Weights of a small GPT-style language model, trained from scratch on English Wikipedia: width 320.
Each number is 128 + 24 x the weight over its row's rms, rounded and kept within 0 to 255. Layers, rows and columns count from 0. Numbers have three digits each. The size before them is the row's rms in percent of the matrix's.

# layer 7 MLP up, 832x320, rms 0.0371, rows 195-206, columns 0-79
102:132115142097121131151104110151157099087145140102196126153117123119133150146133154143150133097116134090143142143157153155127132125108136157154108113162137125124161141108144084129124149106146133139113146114149134104120157078155094130130148116
097:158137144122078159145145120143131131146109154116096155121096108131131124163102139124130106161147122118129115174147103116135103144123136176147121133134146060149195117128120078145157144121149117180113120114087135118154164142141102100161126155
098:133116156154127116159142123135154085112086105111130121153099137131094131139127169088107115101136106092108127154139106099147163101099118119144131097104154122149114127072145124103136138138072096142179146101099114107129125154158130143086118098
099:111128113150152136136101166113113114167135144149130154108084123146146103141138118091059088072123108125074135123116095122122144105127146081085132128145111159100085140123135097126131138121126150168165141139089188168093144100103101166129146154
104:123088104126165136138118146137141072157141137150112106142181146116126135151143150155128111115127132115091164093122136111104146126152138141170099123151174145137104122150100128117136098118099111135110094133089122090135148104153117149102089131
108:142065150121132141165137096120149136142103161111124138114130098157117167119125116160151139100150112148135139117094110110123159115114140160117145148156110107120165144162128104153136152120127136105150132098130155143090096112082109144115115133
102:136105097132166100130145079108122099077116115094107131154104117116104112091094131122110146097108109131135152161117172173108109113180150109169084112145110114088139170126142081100144107095146151187126110140085130096130113114179119120140121109
101:112154142159142154148123093124142123123140106161158129096146149147115121100164109103115144113095147147110145157112131138107148119146095151142093134098130095108123188150143098137141145153122180136123127091082135153157108146102169154105116179
100:107109153134149162150156125113102143106156113160087162103132143115128123154099092137126133130125128147140157164163112138132132112084140101154140126107138096151148130128110084153139183141126152133156114132079116123143161107145146129124077158
098:138155160139125138136127091056128137126089131121141104135179138141111123117130158157154139140097092142103121112144163128165110160143141147090103171147128125143166154103115187137156139153149163140101134157084126166116111146106149140085130164
098:143162098115130147089174140142115141107127136176112144141123126097123110110111139144159150105129104113162155157116145106115151103140101121107128119081112128144077115170138164085178122099056135153122141114114110113147138086103134154151114092
103:077100142128082095125108092118113147166152115102090134093160156110155130099113103147143136131153104109147160121107122149145113151119186137147131114187150095130111077114083150117124130142137115142132128130116131087145181151158123147106133130
# layer 7 MLP down (transposed), 832x320, rms 0.0293, rows 195-206, columns 0-79
104:105102140105199136135137106098112125097127134096103133164123127132158089163113102067136136149120113120101127120107150138116193111122096134169156135116132140143116084131138142101168151153087124142142123124140128142135118127127136100115123118
095:139152162144137113113131157136117149146162141144133116149097136091147137130123117109112148161123124118155098133105113084130119171102095129133131110119092105141136116123089111126114104110082109128100153139123092118098104128190115102138127152
098:084098124127174138104098123092106129197142118122129128120160122117132077127111134117158125110139124133138161152105169142122161102131082125110130112124138095135103100154149126155136075143132118213085130135130110112081132117106136129161108154
100:137106108144100105124112137133142162149116165167133121151122087139110169114112155074099136118127106123130118128161105110141104170143133128139128142163095130137132099110130089132088115121153146155121155139126173146111122125169137153118115079
107:150109157076086099120110117136105119105151145155164122074068103186089143144154146184109104135100083138119153144119119136105114133111120111053123123140084118145168130080151122125125146108196117060149131127109176129097141133083090124116154138
109:122155149118120140129107129121144130088079103170151115086171162150162127097093164141095127100136144200108100113065143118138138114097119122138084144130137110148110162105149117118097104159118131125082153128145150107147147111103167121157103128
103:152183107122089143139162103099165143122133118115142155133119174111143114138104092119134121136141124107156151112158106120176167147151075130116128139142133143117085130119138138124128127105168131134139106087152147125139155134140130125170089147
101:143176110135098135127081131113130137118147167095125156140136134153180140140157120138125088147118111137124145092112087157108102111120137110169170127075127119145101101102101157150126150145136148127132093103152128119117125138121140131117115149
100:120128124138136146097184104149148150107136158084115124151121142169138186143173115086115111130093120122104108121123137131139119147123070133169128132136165152138119120116158147164101138144098097093120120119112098194165098118155120104144158149
100:141106088125151132110134135121146142133139111080099116130134157143119104102141114092165144115122121133107100175148134109145121130118115140117133129126128137126118109124173135082139141116160161133078149121116091147137110120149118145132147141
101:118126167153145167117132126097166121113109123136147122153148123148136170117178077079125103126130073163145142110152133133088138114121150149092153131100130112155165146107119131114090154162109149129119144107130147115114122111179156080141116113
100:124098119151130156086127133125145120160098123108133096159096142145124099132114087145123134115139135105086138166100087093085095094115101117149143162113139152112138092125096089132145124135134119112115144099156094136103098123094136159126158092
# layer 7 MLP gate, 832x320, rms 0.0386, rows 196-206, columns 0-79
100:116100150102164165115137122152144110170083149108081143148112162105132139141107132139161090138144113171144120142100157095108127159117120148188125133154153107141157098178159114137124108092134097123090123115133177109100151122121105058144093154
094:127148124115143093149155148141110114123126144106099100089110165169147152110146095187131136114150135156117127130162119110153119147120158128105111138109099117099170119148148130168114125080159166041086121121129138121145145106112119138132115100
099:117132108185104104107168103128140119133137130156132144125140124095169120117124146106127144097091095085103153106129121167127105134095155160095139169167130158168142094156175119111103175100114130140148140184123163153119155118104116134133140141
102:151111103124099132154127164094157130135102108110155123098197120136089152130105076103125136199136132118096125099184130114126103144118117109144148092140162117132140142141135124123108112107116142098143148151191153121141109106143160136100075118
110:138116141143141133132160113097144095132092144121125127135161136121160104077109143126103136142125151116121139118095159167143144139120089147107107162105120107139126161133158181113104163139104142143122121111145103101096149135120147096097149148
100:063129125111124137109146114079159119157121136146126144104135121135128089123181176099116142115108116100101131138084105128116140132118101127124144109097117142177105127147106150123100111121137116106116162115155155147121099132149061089128123104
101:084160104104129108136149088089194140093122101137156142125146147134134133166114171111109133129144109106094140105140113144119134130123101115158162106144097114156133143150139124119144170133118114143078176181118103132116138124125128133129132071
104:114168116097165135123076153123146111113145142085123084109112120162122156129158130137119107159135135159137152140150101123165129108160104116148162119112108110133103104122160149144095117121120099138155150165162115137142146125097142137139161144
096:085132111129147132090126126146093129140095144103105177112145157080148125123134127149136118116119142089126088145090131126140131137126149137179153078128089129152097094168164112109155126114094087108088095098125105135129163123141140124186150093
097:137135105128124158169129120108140139110105125132163135163157089094111110140090114091106133180095119109096092146116125150139127137128132154105132176112118171120167123116153155127117131121127099126140124161146141114154185132158075140165107138
101:136156164129160171092086168169128165139120151098108143096156109138159073127114128143119114109101140152107118089117118120154160138111085100119165167140098155136110106181099120125137124164116094130082089168108112103117119122115128146131149123